python train.py --n_layer=10 --d_model=224 --n_head=4 --n_kv_head=4 --head_dim=64 --d_mlp=896 --vocab_size=4096 --activation="tanh_gelu" --norm="layernorm" --norm_place="pre" --norm_eps=1e-05 --positions="rope" --rope_base=20500.0 --rope_fraction=0.75 --qk_norm=false --attn_scale=0.125 --bias="none" --tie_embeddings=false --parallel_block=true --init="normal" --init_std_qkv=0.0443 --init_std_o=0.0549 --init_std_up=0.0633 --init_std_down=0.0633 --optimizer="soap_variant" --lr=0.0122 --weight_decay=0.0 --lr_head=0.0139 --grad_clip=2.0 --warmup_steps=200 --schedule="wsd" --decay_fraction=1.0 --decay_shape="linear" --final_lr_fraction=0.0 --batch_tokens=131072 --seq_len=512 --doc_mask=true --z_loss=1e-05 --train_tokens=395900000 --steps=3021 --dataset="wikipedia_en"
Each number is 50 + 15 x the weight over its row's rms, rounded and kept within 0 to 99. Layers, rows and columns count from 0. The size before them is the row's rms in percent of the matrix's.

# layer 2 MLP down (transposed), 896x224, rms 0.0632, rows 797-828, columns 0-111
101:31 52 41 38 51 59 53 32 72 60 12 51 67 50 35 80 54 38 71 77 39 41 36 17 43 53 28 45 19 53 66 39 59 40 46 51 39 23 41 48 39 64 68 58 52 48 65 39 37 34 46 25 61 63 47 32 39 46 30 34 58 39 58 30 45 60 46 30 60 41 63 50 39 35 55 77 36 20 50 12 38 65 39 33 47 81 52 59 48 42 47 62 72 60 25 59 54 18 46 59 50 72 58 63 54 41 36 17 81 49 54 33
106:29 67 54 72 41 45 57 40 52 48 49 59 42 38 80 54 84 61 60 42 24 51 52 51 73 30 36 41 29 38 35 81 48 43 61 17 49 42 38 36 40 69 54 38 57 65 64 77 35 59 67 22 55 22 57 68 56 67 44 76 44 19 42 68 35 27 42 45 55 62 31 60 41 49 38 74 47 41 40 52 36 63 42 44 71 40 75 41 45 66 84 54 62 63 65 42 55 57 56 43 48 49 53 67 47 60 47 56 55 41 52 29
110:48 31 40 46 59 74 52 47 66 00 59 37 38 33 02 15 34 55 44 84 27 41 46 68 40 50 39 69 29 52 65 53 71 49 48 56 57 47 53 54 49 14 62 57 49 58 45 41 45 40 43 47 39 70 15 49 50 41 66 50 32 51 49 66 70 45 16 50 50 40 63 47 58 52 80 45 34 71 56 51 44 52 44 57 63 37 48 51 73 65 50 41 65 64 81 55 58 75 75 49 30 64 38 67 51 58 61 42 41 58 50 30
115:34 63 47 34 43 61 58 60 52 48 72 48 62 45 57 35 32 49 53 37 60 50 52 68 57 46 52 55 44 18 52 51 34 37 36 47 45 35 68 38 60 44 43 34 48 72 60 47 69 65 47 65 40 25 47 43 70 22 57 22 66 46 44 31 72 06 44 25 19 65 39 86 74 63 55 40 28 48 39 66 56 44 52 43 49 49 58 22 43 24 63 68 53 49 41 39 36 33 85 56 73 62 50 70 57 28 43 24 49 40 48 52
102:42 71 92 54 62 32 70 22 45 49 44 48 59 62 24 38 58 63 79 54 19 39 46 70 59 49 61 72 29 63 58 35 51 88 51 34 28 65 28 55 32 58 74 51 65 55 32 60 29 49 59 47 74 36 57 30 54 58 27 63 69 67 63 75 39 62 60 56 71 35 70 36 47 42 50 58 56 61 61 34 34 51 45 66 61 41 50 46 36 61 29 24 42 61 39 41 17 47 56 21 38 59 67 65 73 48 57 50 78 45 38 42
101:40 68 44 34 31 45 32 39 57 52 39 34 53 39 33 67 63 30 53 71 43 76 70 58 22 38 32 59 90 53 81 47 36 53 59 44 56 55 34 57 46 71 46 79 53 73 55 60 49 32 34 52 68 65 61 44 60 29 55 64 65 77 61 73 39 47 63 30 47 56 50 51 35 79 63 35 41 46 16 65 83 56 34 53 66 50 36 51 37 60 74 63 65 41 29 54 50 53 29 52 32 58 32 54 74 65 62 42 43 52 52 39
095:54 35 28 57 46 51 56 58 19 46 53 63 37 45 64 77 54 80 21 54 41 46 44 33 39 51 75 51 36 60 76 51 50 39 53 51 49 82 51 25 33 55 52 43 63 50 65 64 46 33 79 66 63 84 32 38 65 71 28 44 57 47 61 32 56 43 84 38 26 36 68 55 70 64 54 65 33 63 44 19 39 65 70 67 54 46 61 50 34 45 64 35 70 49 58 49 26 50 30 55 23 49 55 33 39 73 24 50 24 64 54 56
098:42 46 51 62 77 73 59 45 66 33 51 58 49 33 34 77 64 76 65 64 44 46 57 44 51 42 77 53 17 44 39 76 47 49 43 64 27 44 45 41 55 34 57 50 58 75 59 10 29 54 69 53 65 43 36 59 65 58 45 55 65 54 27 59 51 57 58 63 46 50 72 32 36 30 55 24 45 67 67 49 36 62 62 37 35 17 74 33 27 35 37 43 47 23 24 25 48 47 86 66 45 68 43 52 55 73 47 45 66 72 61 83
116:48 50 52 52 54 70 33 38 75 39 47 53 40 42 64 35 56 57 44 89 51 54 49 74 38 58 51 49 41 40 58 62 53 54 35 61 23 62 48 41 34 65 62 18 52 53 36 43 50 42 67 55 62 63 49 58 63 37 33 50 60 53 68 65 49 42 62 30 25 43 57 79 66 29 64 64 55 59 22 36 66 42 69 37 65 48 56 64 32 47 67 63 23 38 47 54 35 26 49 52 58 30 58 69 48 07 42 31 56 48 47 18
098:32 51 23 57 56 49 33 34 74 54 56 47 44 65 52 48 46 49 56 62 55 59 43 33 52 60 69 79 38 56 91 48 61 50 45 45 43 44 73 52 43 51 54 71 62 60 49 52 37 63 61 44 58 54 44 79 46 42 75 55 55 61 57 45 57 83 81 42 70 55 38 27 29 47 52 68 52 59 52 29 48 59 73 73 41 54 57 43 39 80 61 68 82 33 57 67 50 71 41 38 53 53 06 59 41 31 58 31 57 55 35 58
098:32 69 49 41 68 27 48 50 38 56 38 63 15 30 69 63 34 45 46 13 65 58 52 40 39 43 51 56 44 73 31 51 74 75 50 63 55 64 50 55 38 55 40 60 50 58 65 42 67 65 69 23 67 55 57 39 65 55 58 47 57 61 42 44 37 23 19 43 39 51 57 32 35 48 41 45 26 42 51 52 62 61 56 56 53 45 46 66 44 58 38 74 63 56 56 76 54 59 43 49 59 49 81 39 68 44 55 47 41 83 67 54
103:64 52 53 52 47 64 67 28 44 42 57 46 67 65 44 55 40 34 47 70 61 50 47 53 55 57 77 67 35 83 50 44 66 71 42 24 45 56 34 35 24 37 47 29 59 57 39 67 42 39 37 30 51 82 42 57 50 71 63 55 33 50 21 49 53 49 41 62 55 49 52 70 38 25 19 41 68 73 56 48 65 38 51 40 33 71 61 44 44 26 56 56 44 50 41 68 41 19 64 74 25 60 54 34 62 52 55 42 30 19 38 36
087:65 46 85 56 65 58 51 45 40 86 52 55 61 42 48 36 56 52 35 76 23 61 55 35 48 84 35 52 64 60 57 32 66 60 43 58 31 64 48 49 52 27 52 56 49 56 44 11 52 70 20 37 59 22 31 69 47 47 42 63 46 59 69 13 40 55 36 32 51 53 25 56 62 48 46 59 44 26 51 35 64 69 54 70 32 48 50 30 47 42 28 59 57 50 52 63 43 64 50 51 64 63 58 40 52 47 51 47 44 76 45 90
101:86 48 60 31 44 47 46 51 30 86 53 46 40 39 34 29 40 57 53 59 51 33 49 51 50 59 47 59 59 52 58 31 59 16 33 74 69 79 44 45 49 62 45 37 57 72 47 59 43 87 52 52 44 46 44 70 37 42 36 50 65 55 56 43 79 50 50 39 48 55 59 57 43 58 55 32 54 33 45 42 60 39 66 63 25 62 44 69 18 32 81 57 44 57 84 35 43 51 69 43 52 35 47 50 34 46 44 55 13 62 40 44
102:82 19 36 64 46 55 69 69 40 71 85 52 42 42 62 32 54 50 45 71 55 66 26 59 16 46 34 39 47 33 43 43 46 37 65 56 46 50 54 77 56 34 33 44 41 48 50 86 38 46 44 41 63 63 49 47 31 23 64 51 66 60 51 49 44 44 72 49 44 53 48 49 09 39 45 50 57 30 55 32 53 58 55 55 82 24 36 53 39 51 99 51 65 85 58 55 31 53 46 42 43 31 59 29 63 56 51 50 58 58 49 59
112:52 81 52 45 30 57 52 44 33 71 40 48 33 77 32 46 89 43 52 59 56 28 48 64 40 31 35 44 40 51 57 50 64 49 44 35 26 44 39 44 45 44 37 65 61 44 30 83 28 35 70 51 31 85 42 42 60 46 05 49 57 54 62 40 29 52 53 36 38 49 40 44 59 52 48 74 42 53 41 60 82 47 64 44 49 62 64 56 47 40 34 48 46 59 79 28 41 49 42 57 45 65 57 95 57 67 52 46 43 19 69 25
103:45 39 58 57 55 67 29 52 50 50 43 70 33 54 46 19 44 73 68 56 36 52 67 67 55 38 40 53 44 22 53 40 51 56 73 66 33 61 77 50 44 57 61 61 59 36 41 40 67 64 38 37 43 54 63 91 66 44 67 37 38 67 72 56 33 35 36 37 25 40 46 46 56 33 42 56 41 68 20 45 65 55 38 58 38 44 53 49 43 63 65 48 52 61 47 42 67 48 57 72 40 43 22 61 70 38 68 91 59 41 36 64
095:36 54 46 48 43 21 40 85 52 56 34 60 58 41 33 34 35 36 40 42 33 62 64 71 75 36 56 46 56 76 45 45 81 47 50 67 62 64 42 41 49 42 60 56 31 42 56 38 84 65 63 61 65 50 46 93 51 53 50 63 43 56 61 22 49 50 29 38 62 78 50 52 61 54 34 42 64 52 75 58 69 62 25 57 60 50 66 31 29 47 60 51 52 56 63 60 53 54 48 42 29 50 33 28 61 52 39 66 42 29 25 68
109:45 52 40 70 76 40 64 35 42 58 45 54 66 68 78 50 45 20 37 79 52 61 48 46 28 21 42 57 51 40 52 52 43 59 50 58 40 46 35 48 75 35 38 32 64 46 30 42 52 80 35 67 26 34 58 51 39 62 64 36 45 67 61 30 36 44 70 43 51 63 67 59 61 70 39 39 53 51 43 46 43 47 20 57 75 44 38 48 40 66 73 62 38 51 18 63 52 49 31 58 53 45 53 53 35 29 79 75 82 49 41 27
100:42 67 63 77 50 29 59 46 41 68 62 56 38 49 53 20 43 35 68 49 29 59 39 44 39 60 73 32 67 59 18 18 95 61 46 44 50 61 34 51 67 61 56 58 52 48 57 46 63 62 48 47 45 67 60 47 28 40 19 30 49 54 53 49 44 38 55 41 40 35 52 57 45 44 41 43 52 54 64 45 46 53 62 50 37 76 56 16 53 38 46 61 50 40 53 43 72 51 44 44 82 56 19 60 58 67 63 75 29 35 48 54
105:39 25 75 44 73 50 35 69 65 34 58 78 60 58 56 56 35 56 63 56 50 48 62 56 44 51 72 57 61 63 52 51 47 62 82 34 62 56 14 72 64 31 35 45 44 40 67 49 55 45 60 27 39 62 48 46 49 46 41 59 19 56 40 58 71 47 21 44 61 38 29 49 19 72 30 52 56 28 34 50 82 26 42 35 26 25 55 67 63 68 51 51 61 40 52 48 72 19 17 49 55 72 54 50 57 53 50 48 35 56 36 58
109:77 56 68 61 35 58 33 66 33 26 53 66 62 25 62 43 22 56 70 47 33 69 30 55 34 47 29 61 22 49 67 64 52 64 45 63 48 42 62 60 53 32 40 40 53 42 66 42 62 38 34 69 44 56 57 44 63 53 66 70 38 48 57 51 41 47 42 70 37 51 61 49 55 55 54 68 39 46 77 54 82 29 39 41 54 25 35 71 62 45 29 62 31 61 47 43 37 52 62 42 42 38 37 74 44 70 48 64 31 59 23 32
108:46 52 26 42 74 56 33 16 67 53 89 73 40 56 54 42 44 25 69 37 44 59 58 63 48 56 41 40 42 50 60 68 00 28 57 38 54 52 67 65 61 41 65 43 24 63 44 19 38 31 47 39 56 27 48 53 53 50 53 70 49 52 32 31 48 58 31 45 48 71 50 81 43 36 73 52 53 60 61 30 44 63 79 48 58 33 59 79 44 57 68 54 23 24 50 71 48 61 28 27 43 59 58 34 52 54 76 46 29 50 51 54
096:83 38 51 60 44 56 41 33 69 52 25 60 73 53 08 27 71 76 64 71 64 29 52 38 55 42 48 63 48 51 60 62 58 57 44 60 70 57 48 65 15 74 58 53 54 55 61 43 63 44 55 58 50 45 57 71 72 44 54 45 42 68 61 30 23 66 45 53 38 51 44 87 55 66 48 69 68 63 42 04 41 61 62 20 60 44 48 39 23 46 58 67 49 56 59 50 46 91 72 64 50 61 87 58 21 42 48 71 47 66 36 70
102:34 53 51 44 73 64 27 60 54 68 61 53 66 32 47 51 29 31 57 74 55 52 43 36 32 69 67 59 56 41 69 32 34 43 50 24 45 76 59 75 80 40 66 42 21 37 31 50 40 75 50 75 55 75 36 54 21 43 72 52 71 20 69 66 56 46 56 35 41 67 32 47 69 29 83 34 36 69 88 62 30 49 61 40 55 59 57 36 53 45 69 58 42 45 36 53 45 47 41 56 20 58 52 50 75 64 74 54 61 37 41 71
095:69 48 60 58 52 35 37 32 46 44 75 50 60 62 59 54 35 53 31 64 43 50 63 26 54 43 31 60 40 56 44 44 51 32 35 34 61 64 44 61 72 23 50 43 60 21 38 54 37 16 52 39 48 49 39 59 47 43 60 45 39 45 40 75 51 14 64 43 55 53 57 47 53 51 38 45 50 28 60 57 17 40 59 61 49 54 60 68 50 26 49 65 30 64 65 63 44 53 30 36 55 76 48 74 93 43 40 65 40 59 40 45
115:72 47 50 54 38 46 63 44 57 58 42 15 72 37 31 21 78 32 88 58 44 75 57 41 65 40 72 39 43 53 67 44 79 20 69 51 47 60 54 49 61 44 88 54 44 50 66 35 62 40 39 58 58 51 69 61 44 46 60 25 53 49 53 51 36 23 75 63 39 56 71 08 22 31 40 25 67 44 69 45 42 72 35 42 15 66 29 65 68 49 76 52 40 61 55 35 43 77 61 57 41 70 45 67 33 40 57 59 56 12 32 61
114:72 58 19 60 59 78 42 63 64 31 55 49 40 47 44 42 30 45 37 45 56 64 47 39 38 55 73 44 50 38 60 51 63 76 65 55 66 54 43 56 32 55 50 57 46 46 60 72 41 64 41 51 51 34 20 35 37 54 62 60 64 49 35 49 41 62 37 71 49 57 42 50 55 34 42 49 61 65 26 31 19 65 26 59 44 27 51 22 62 48 53 45 73 53 42 46 56 40 47 51 67 55 55 26 53 36 24 60 61 62 53 62
111:44 43 52 44 48 78 26 65 43 63 38 48 94 38 40 29 49 79 56 46 32 54 53 57 45 31 59 33 57 27 59 09 61 51 50 71 44 70 46 48 63 48 77 54 63 41 49 32 18 59 75 85 63 33 52 63 51 39 37 51 72 45 79 75 65 44 63 53 65 54 44 39 64 38 59 35 57 50 50 53 40 52 85 75 33 73 48 62 30 55 46 62 28 82 58 38 49 59 56 44 34 69 37 64 39 46 43 47 56 66 43 41
116:66 41 53 65 33 01 63 44 75 16 35 25 27 52 80 37 58 58 59 50 65 46 57 36 70 54 41 43 61 33 34 39 53 49 57 43 48 57 61 39 44 26 38 54 74 71 69 37 50 38 44 14 62 53 47 49 71 47 55 34 64 60 40 42 28 60 69 24 48 46 38 39 47 59 61 59 45 54 53 53 15 63 60 66 74 39 67 59 73 33 55 50 46 33 16 58 47 77 41 34 61 72 70 61 42 60 22 64 64 44 40 37
099:64 39 48 37 58 52 66 21 61 30 66 37 60 55 70 43 68 38 59 57 51 64 36 73 09 42 46 54 70 33 48 82 65 61 35 40 51 57 23 43 70 57 50 48 39 74 59 59 61 62 57 27 31 26 47 68 66 51 31 56 50 44 60 43 58 51 63 35 49 44 57 44 62 44 49 58 54 22 52 60 59 59 27 44 58 38 47 62 45 43 73 53 43 36 61 65 51 67 40 30 49 59 61 29 45 59 41 37 68 79 44 63
094:48 38 73 45 61 57 49 53 53 24 51 39 85 56 46 66 33 52 35 50 24 40 57 46 55 81 21 16 54 55 50 33 72 56 36 55 50 54 50 67 56 60 36 53 85 35 49 33 36 48 43 55 69 57 59 56 67 22 47 56 24 78 09 48 55 55 38 84 41 41 54 54 61 37 55 61 40 39 63 56 45 40 87 66 46 51 75 74 40 35 45 54 59 73 42 29 86 50 29 44 50 47 42 50 43 58 46 68 39 60 60 41
# layer 2 MLP up, 896x224, rms 0.0632, rows 798-828, columns 0-111
100:29 35 43 69 45 41 24 46 27 40 61 41 45 87 41 33 36 69 57 59 60 62 31 27 31 64 28 46 58 52 73 53 64 46 76 51 75 63 47 35 56 71 52 59 60 67 43 67 48 53 61 74 34 67 46 22 63 47 70 15 40 59 51 73 46 81 38 37 61 21 44 31 54 50 40 45 46 76 60 80 60 33 83 37 56 48 52 31 35 54 50 53 59 56 78 68 28 64 17 26 28 50 47 43 60 52 46 13 69 42 60 49
096:33 30 56 50 44 49 75 50 55 29 65 70 74 38 40 48 18 34 52 52 54 59 40 62 68 40 50 79 91 61 30 55 79 26 33 69 51 42 47 30 26 43 50 49 54 36 37 45 64 30 53 56 33 50 37 64 48 28 70 49 44 64 75 53 39 58 34 66 42 35 64 32 56 52 66 73 78 42 34 26 45 41 51 51 42 58 49 68 58 65 65 49 29 66 55 78 50 32 78 45 48 69 63 65 55 29 29 54 75 29 22 40
105:60 44 32 28 30 35 67 28 29 34 37 30 34 65 27 35 54 37 31 59 72 36 38 60 43 66 58 16 51 72 42 27 58 48 64 34 72 50 46 53 33 47 61 26 62 56 54 49 46 54 29 50 63 76 42 38 57 40 68 49 84 28 54 31 47 31 95 57 53 35 55 30 63 44 53 56 77 57 66 53 51 23 46 29 28 45 45 54 45 52 47 74 51 61 62 80 65 48 33 58 51 26 30 67 55 37 69 31 34 55 63 33
094:44 48 62 41 53 55 60 39 45 38 46 16 67 79 59 38 42 47 41 42 75 59 49 49 73 41 46 40 64 54 50 54 56 44 46 71 84 47 45 79 40 58 53 59 66 18 34 49 60 66 52 37 34 47 35 28 30 28 52 59 80 49 40 50 07 40 53 59 56 25 39 63 78 53 60 26 27 44 27 32 57 30 56 46 54 15 55 62 47 48 20 49 29 32 57 62 33 58 41 63 51 48 42 55 64 68 47 43 53 34 41 30
100:51 41 63 45 70 68 60 64 19 61 60 44 53 64 59 09 64 61 62 05 35 28 44 43 70 44 50 34 59 48 71 66 52 54 44 56 27 44 73 29 68 50 46 18 41 19 63 56 30 63 68 47 34 55 42 59 41 39 48 42 21 49 30 38 32 56 58 63 52 60 73 55 56 50 35 62 58 52 52 49 36 51 59 48 44 55 42 26 66 48 32 36 21 60 50 30 61 26 53 28 43 35 43 34 52 35 55 46 69 40 32 32
104:58 56 74 40 53 36 44 53 58 56 39 59 41 55 41 44 39 33 49 56 44 65 65 65 56 52 46 69 48 60 35 30 54 57 35 46 78 39 54 74 62 48 77 40 42 41 55 41 47 47 51 45 44 22 61 45 37 80 59 57 48 48 51 50 45 48 33 89 28 57 62 47 61 38 53 54 39 68 50 46 76 33 53 41 52 55 51 42 27 34 65 50 25 51 57 40 42 88 61 53 58 75 52 82 65 49 45 63 69 74 42 40
102:72 34 57 44 44 60 12 47 46 55 65 58 68 76 49 38 56 31 56 63 40 71 47 73 43 41 63 42 66 62 73 68 57 50 63 46 59 48 40 41 53 40 14 35 71 35 41 42 47 29 59 43 50 32 45 35 42 33 69 58 69 51 42 21 62 68 46 53 71 64 55 40 66 56 42 64 80 68 28 57 56 41 64 31 82 24 51 49 64 38 39 34 61 18 37 88 59 74 29 27 46 32 60 44 48 36 42 51 33 48 38 42
110:45 63 40 69 52 42 71 44 54 52 46 41 29 84 62 10 42 73 52 57 26 57 45 60 56 61 47 54 40 59 49 31 74 33 37 56 56 30 62 78 51 42 41 15 13 47 31 63 38 44 33 45 52 59 57 42 44 29 58 40 62 47 60 46 31 53 50 57 48 31 45 52 58 61 77 50 58 58 70 61 40 66 48 52 35 56 31 27 46 33 60 56 13 69 42 53 25 76 65 47 63 47 72 33 50 33 45 72 58 09 53 58
105:60 52 61 43 54 67 42 42 45 56 60 57 35 42 53 42 19 34 18 47 92 46 45 44 53 30 39 73 68 60 52 50 39 97 49 59 40 55 44 72 68 46 78 56 57 77 56 51 38 44 31 68 35 32 44 37 43 75 61 60 34 61 34 50 65 46 34 54 61 37 50 67 63 48 25 49 77 70 39 45 53 38 44 49 54 54 26 48 46 28 70 53 38 43 54 09 61 51 45 52 46 57 61 46 47 63 31 26 62 84 38 51
100:72 30 78 36 43 57 45 43 52 25 54 46 71 61 44 44 50 61 55 75 27 31 31 59 61 71 56 55 51 26 46 31 36 03 54 62 28 59 36 46 44 37 49 55 60 41 53 31 40 55 49 55 38 54 43 55 54 46 24 51 51 20 56 36 38 59 64 48 42 36 61 60 41 72 77 53 37 31 58 33 85 25 24 50 40 70 41 49 71 50 28 60 58 34 52 48 79 64 56 70 68 44 17 56 72 27 35 36 44 50 38 29
103:46 40 41 28 45 68 33 70 41 73 44 55 28 40 67 44 44 43 60 34 58 52 44 51 56 54 61 46 49 59 73 43 55 69 59 46 18 51 49 62 52 63 47 48 44 68 37 51 46 46 50 64 57 48 73 56 75 53 24 66 76 77 66 51 54 64 71 54 42 57 61 46 77 40 70 62 47 55 35 59 61 40 47 51 45 43 31 45 42 60 44 34 77 52 57 32 64 55 26 47 59 20 67 70 55 29 15 61 40 33 65 64
090:40 69 40 64 40 46 55 67 41 11 23 50 52 46 29 40 43 56 43 34 51 45 35 55 57 34 61 34 62 57 44 56 21 62 76 36 66 48 58 55 25 36 35 29 66 41 61 43 17 45 73 57 50 49 58 48 60 60 46 33 45 35 35 37 78 63 30 49 59 69 55 72 10 44 58 61 53 50 52 44 36 36 37 17 45 68 24 36 40 21 61 63 39 58 63 68 48 67 19 44 73 54 44 56 42 37 65 50 45 13 68 25
095:18 40 37 56 54 51 48 57 51 66 39 27 40 47 32 61 62 62 40 56 58 35 24 66 38 79 76 33 63 57 35 41 56 59 52 45 32 50 41 44 29 77 26 66 42 56 68 52 51 66 49 63 64 39 42 53 72 42 24 60 40 47 44 52 64 43 59 71 32 49 90 27 63 75 52 62 83 60 66 53 40 61 54 57 54 71 39 58 68 76 38 64 99 57 52 48 45 57 38 57 64 65 53 47 66 52 55 72 52 26 69 29
103:52 73 39 79 35 28 41 43 41 12 21 52 32 32 41 53 42 45 62 50 49 52 69 59 51 72 65 53 36 42 64 45 38 36 39 70 50 64 70 36 50 43 64 54 24 72 47 49 43 38 61 59 29 65 57 60 74 56 46 57 34 37 38 54 63 46 50 46 57 42 74 72 76 60 56 83 60 48 31 61 36 51 50 41 46 70 44 81 37 53 36 51 43 18 58 73 22 60 52 70 50 31 41 55 39 58 42 59 47 38 34 44
101:42 39 57 77 46 44 58 26 41 49 48 55 51 38 16 52 37 55 36 51 54 74 65 65 46 46 46 53 58 37 45 60 39 54 71 34 41 49 47 54 70 34 50 47 23 53 29 60 47 72 77 61 38 43 47 46 33 54 58 80 67 33 60 34 61 66 55 51 43 19 51 48 83 69 67 37 49 39 54 42 51 60 62 47 28 29 35 21 11 35 78 33 67 64 32 51 33 40 44 25 70 75 47 53 71 42 82 55 33 35 69 28
098:61 63 45 57 69 52 66 56 72 70 39 91 65 51 55 71 50 71 33 34 70 49 64 33 75 45 47 48 50 57 39 51 54 55 25 72 42 30 63 33 57 39 92 40 56 43 41 49 63 48 30 27 57 80 57 42 53 45 52 37 72 61 30 55 56 46 48 41 50 50 80 40 54 30 49 63 52 40 53 60 76 50 57 57 30 30 32 43 73 72 67 16 34 50 40 51 29 54 37 45 59 41 53 32 68 41 54 47 40 45 47 95
100:53 64 58 91 39 42 47 56 21 51 43 48 42 39 57 51 38 70 58 61 56 76 47 31 74 40 71 80 59 52 61 62 56 44 61 42 32 48 54 55 57 46 50 45 40 70 47 69 48 26 41 63 32 38 24 21 49 47 54 33 77 49 39 69 56 29 34 50 08 29 56 34 30 35 46 56 55 52 48 57 40 61 80 66 37 36 48 53 61 67 57 29 43 56 55 48 49 58 46 56 54 49 34 43 47 29 48 35 15 52 82 72
099:42 36 58 59 63 36 38 60 61 33 25 24 39 41 45 52 60 44 76 63 70 36 60 55 45 39 53 52 58 47 45 21 80 38 17 57 43 65 64 62 66 90 56 34 54 41 36 67 64 63 55 26 70 69 47 64 60 64 48 39 31 62 61 73 60 52 51 65 42 35 68 23 49 72 79 54 48 53 48 79 56 40 50 33 45 38 84 68 37 52 57 69 49 45 33 44 46 58 40 73 47 39 58 64 65 46 26 65 52 47 68 35
098:65 32 48 88 41 39 51 36 44 65 57 31 48 29 52 41 51 70 47 28 47 35 69 31 27 70 42 44 39 43 16 30 89 70 49 24 50 34 30 69 62 45 43 46 30 43 26 69 58 61 56 46 65 63 30 56 66 40 52 39 47 63 81 50 68 33 58 52 51 29 48 65 49 48 56 46 77 44 49 53 47 41 35 31 39 38 25 19 40 53 47 43 66 14 57 50 36 81 46 42 37 61 53 58 49 48 35 57 64 48 35 57
098:38 57 55 53 48 25 37 46 67 48 35 78 36 40 64 57 36 81 78 37 72 95 28 49 38 48 71 50 51 37 58 56 40 72 61 41 47 66 31 44 74 54 35 50 74 63 29 45 59 24 66 35 57 63 55 35 72 68 71 16 57 57 57 42 57 45 68 62 26 70 30 59 56 45 72 45 67 71 27 62 45 42 41 37 48 35 39 68 28 75 38 60 52 55 54 50 53 51 51 55 77 64 16 55 46 52 38 35 63 56 38 59
100:29 21 35 38 47 61 74 47 45 42 59 46 69 44 87 44 61 43 40 58 35 55 58 56 60 53 24 66 48 62 62 42 62 53 48 20 60 58 38 66 50 24 68 43 51 66 40 75 37 41 46 38 58 48 64 47 40 40 43 70 37 59 44 57 26 41 26 52 39 31 00 30 52 62 52 71 51 66 64 47 50 65 53 54 37 55 44 61 30 53 52 62 32 75 71 39 39 70 55 57 81 43 41 50 41 45 64 25 64 45 57 39
099:48 42 48 52 41 50 42 48 57 25 46 27 37 36 41 76 42 38 31 45 34 56 37 34 53 37 60 55 33 29 86 82 59 44 50 60 86 52 37 72 56 45 38 70 44 19 42 74 29 44 49 67 38 67 49 43 38 58 51 62 58 41 59 32 60 66 57 47 56 37 53 36 59 56 64 63 40 62 89 53 52 65 72 47 72 43 60 69 54 62 23 21 61 56 27 58 65 56 67 20 54 50 58 56 46 50 35 58 72 39 37 60
100:74 79 54 32 33 32 65 72 56 69 48 66 45 24 49 96 78 56 40 56 54 55 45 53 55 60 60 73 41 34 41 58 39 44 36 47 61 41 51 38 48 41 59 41 60 53 10 51 56 41 73 47 62 59 53 20 25 43 67 87 62 64 49 51 67 37 47 64 74 61 46 53 49 61 65 14 54 45 57 47 21 42 37 80 69 66 37 32 51 54 25 52 78 50 38 29 57 34 71 61 77 74 38 80 88 61 46 44 72 50 46 29
100:65 51 54 63 48 48 53 54 22 35 50 35 52 41 61 63 44 49 55 41 37 44 71 40 29 48 15 45 55 43 52 48 44 48 45 45 66 70 45 49 69 23 60 57 49 35 44 60 63 76 57 28 52 56 76 39 63 61 60 46 53 67 54 62 64 29 68 63 56 46 24 38 58 55 53 65 49 69 45 73 53 56 61 61 35 61 56 39 46 46 28 42 52 42 31 43 41 58 36 33 51 36 29 33 05 45 33 44 57 71 33 65
097:71 52 59 41 71 56 49 48 35 53 50 44 53 56 47 30 49 21 61 53 55 40 42 23 31 40 42 81 31 40 42 54 45 13 42 53 45 51 43 20 45 71 58 35 40 53 20 56 58 60 41 40 41 46 91 68 53 36 48 27 50 54 61 62 48 34 43 34 46 17 54 67 32 32 78 55 68 71 37 33 41 71 66 62 31 57 74 40 37 47 53 29 35 38 32 42 55 32 51 57 31 61 62 54 12 53 42 46 40 71 54 65
111:33 48 45 47 24 43 44 74 34 36 39 60 27 64 63 54 73 54 63 71 77 56 38 22 36 39 49 41 70 50 30 50 44 18 67 61 27 63 56 49 72 18 58 51 48 55 39 37 53 63 90 78 45 63 58 38 59 40 63 40 42 32 52 46 49 37 32 28 51 42 84 40 58 51 47 46 57 47 55 59 71 38 36 62 33 44 35 38 51 56 69 49 68 60 63 49 58 68 19 87 43 59 69 86 69 36 44 55 83 49 58 30
104:51 36 39 49 39 74 44 20 59 41 36 15 40 26 59 54 36 35 53 74 38 30 39 68 44 67 31 26 67 55 47 47 47 45 39 20 37 54 36 66 58 17 82 16 45 44 88 67 65 49 35 37 60 69 27 43 41 54 41 66 62 46 63 63 45 71 36 56 65 39 34 42 61 60 61 66 55 62 52 37 47 37 72 61 55 51 29 51 49 65 54 56 52 47 38 59 39 46 64 54 40 36 19 06 26 50 85 50 70 58 52 23
105:34 63 26 43 32 45 48 37 45 74 69 54 26 39 28 64 23 92 75 35 48 51 40 60 46 62 60 25 48 63 39 57 57 79 49 67 31 59 42 59 50 62 47 50 37 42 39 37 45 59 85 34 59 59 70 53 59 52 52 64 54 22 70 41 50 50 56 47 34 47 61 41 64 67 46 68 77 56 54 59 64 66 52 54 52 54 33 55 75 79 34 63 44 73 29 57 21 44 56 50 64 19 69 60 60 34 72 29 39 72 56 61
106:86 43 37 68 20 63 49 47 56 47 59 42 25 70 64 55 44 48 51 50 58 65 34 76 52 43 56 71 34 28 40 75 49 40 51 37 59 83 42 63 50 41 42 69 15 42 64 53 74 68 61 53 43 28 20 57 56 54 49 52 73 27 48 41 52 55 58 63 54 72 54 52 32 72 54 96 56 43 65 56 22 64 51 70 57 69 50 39 72 55 62 23 22 55 65 36 65 67 64 43 75 50 39 56 53 68 45 65 61 22 55 58
104:47 44 52 34 45 47 38 59 44 66 78 44 44 43 57 39 33 34 45 33 55 59 51 65 51 61 27 38 53 70 88 33 73 68 64 48 53 21 57 58 37 49 60 73 57 50 58 59 55 27 40 62 71 51 84 45 33 55 39 59 44 23 49 53 44 50 40 64 26 27 37 55 34 56 70 61 45 42 25 66 62 33 43 22 49 66 34 78 38 47 71 59 22 54 35 63 51 64 61 48 32 35 55 67 44 63 34 27 63 58 43 53
100:39 81 29 63 57 61 81 68 72 58 48 65 24 44 63 46 59 46 51 78 51 56 44 44 33 12 62 74 44 44 37 55 26 59 71 50 65 66 68 40 62 54 63 69 33 60 60 40 65 24 63 56 35 55 50 46 50 46 38 70 54 12 49 51 28 15 52 50 47 61 43 35 46 65 36 42 62 29 48 55 46 45 74 56 58 69 47 56 81 79 22 80 42 27 29 52 30 51 89 35 54 64 69 60 65 56 64 40 65 42 54 59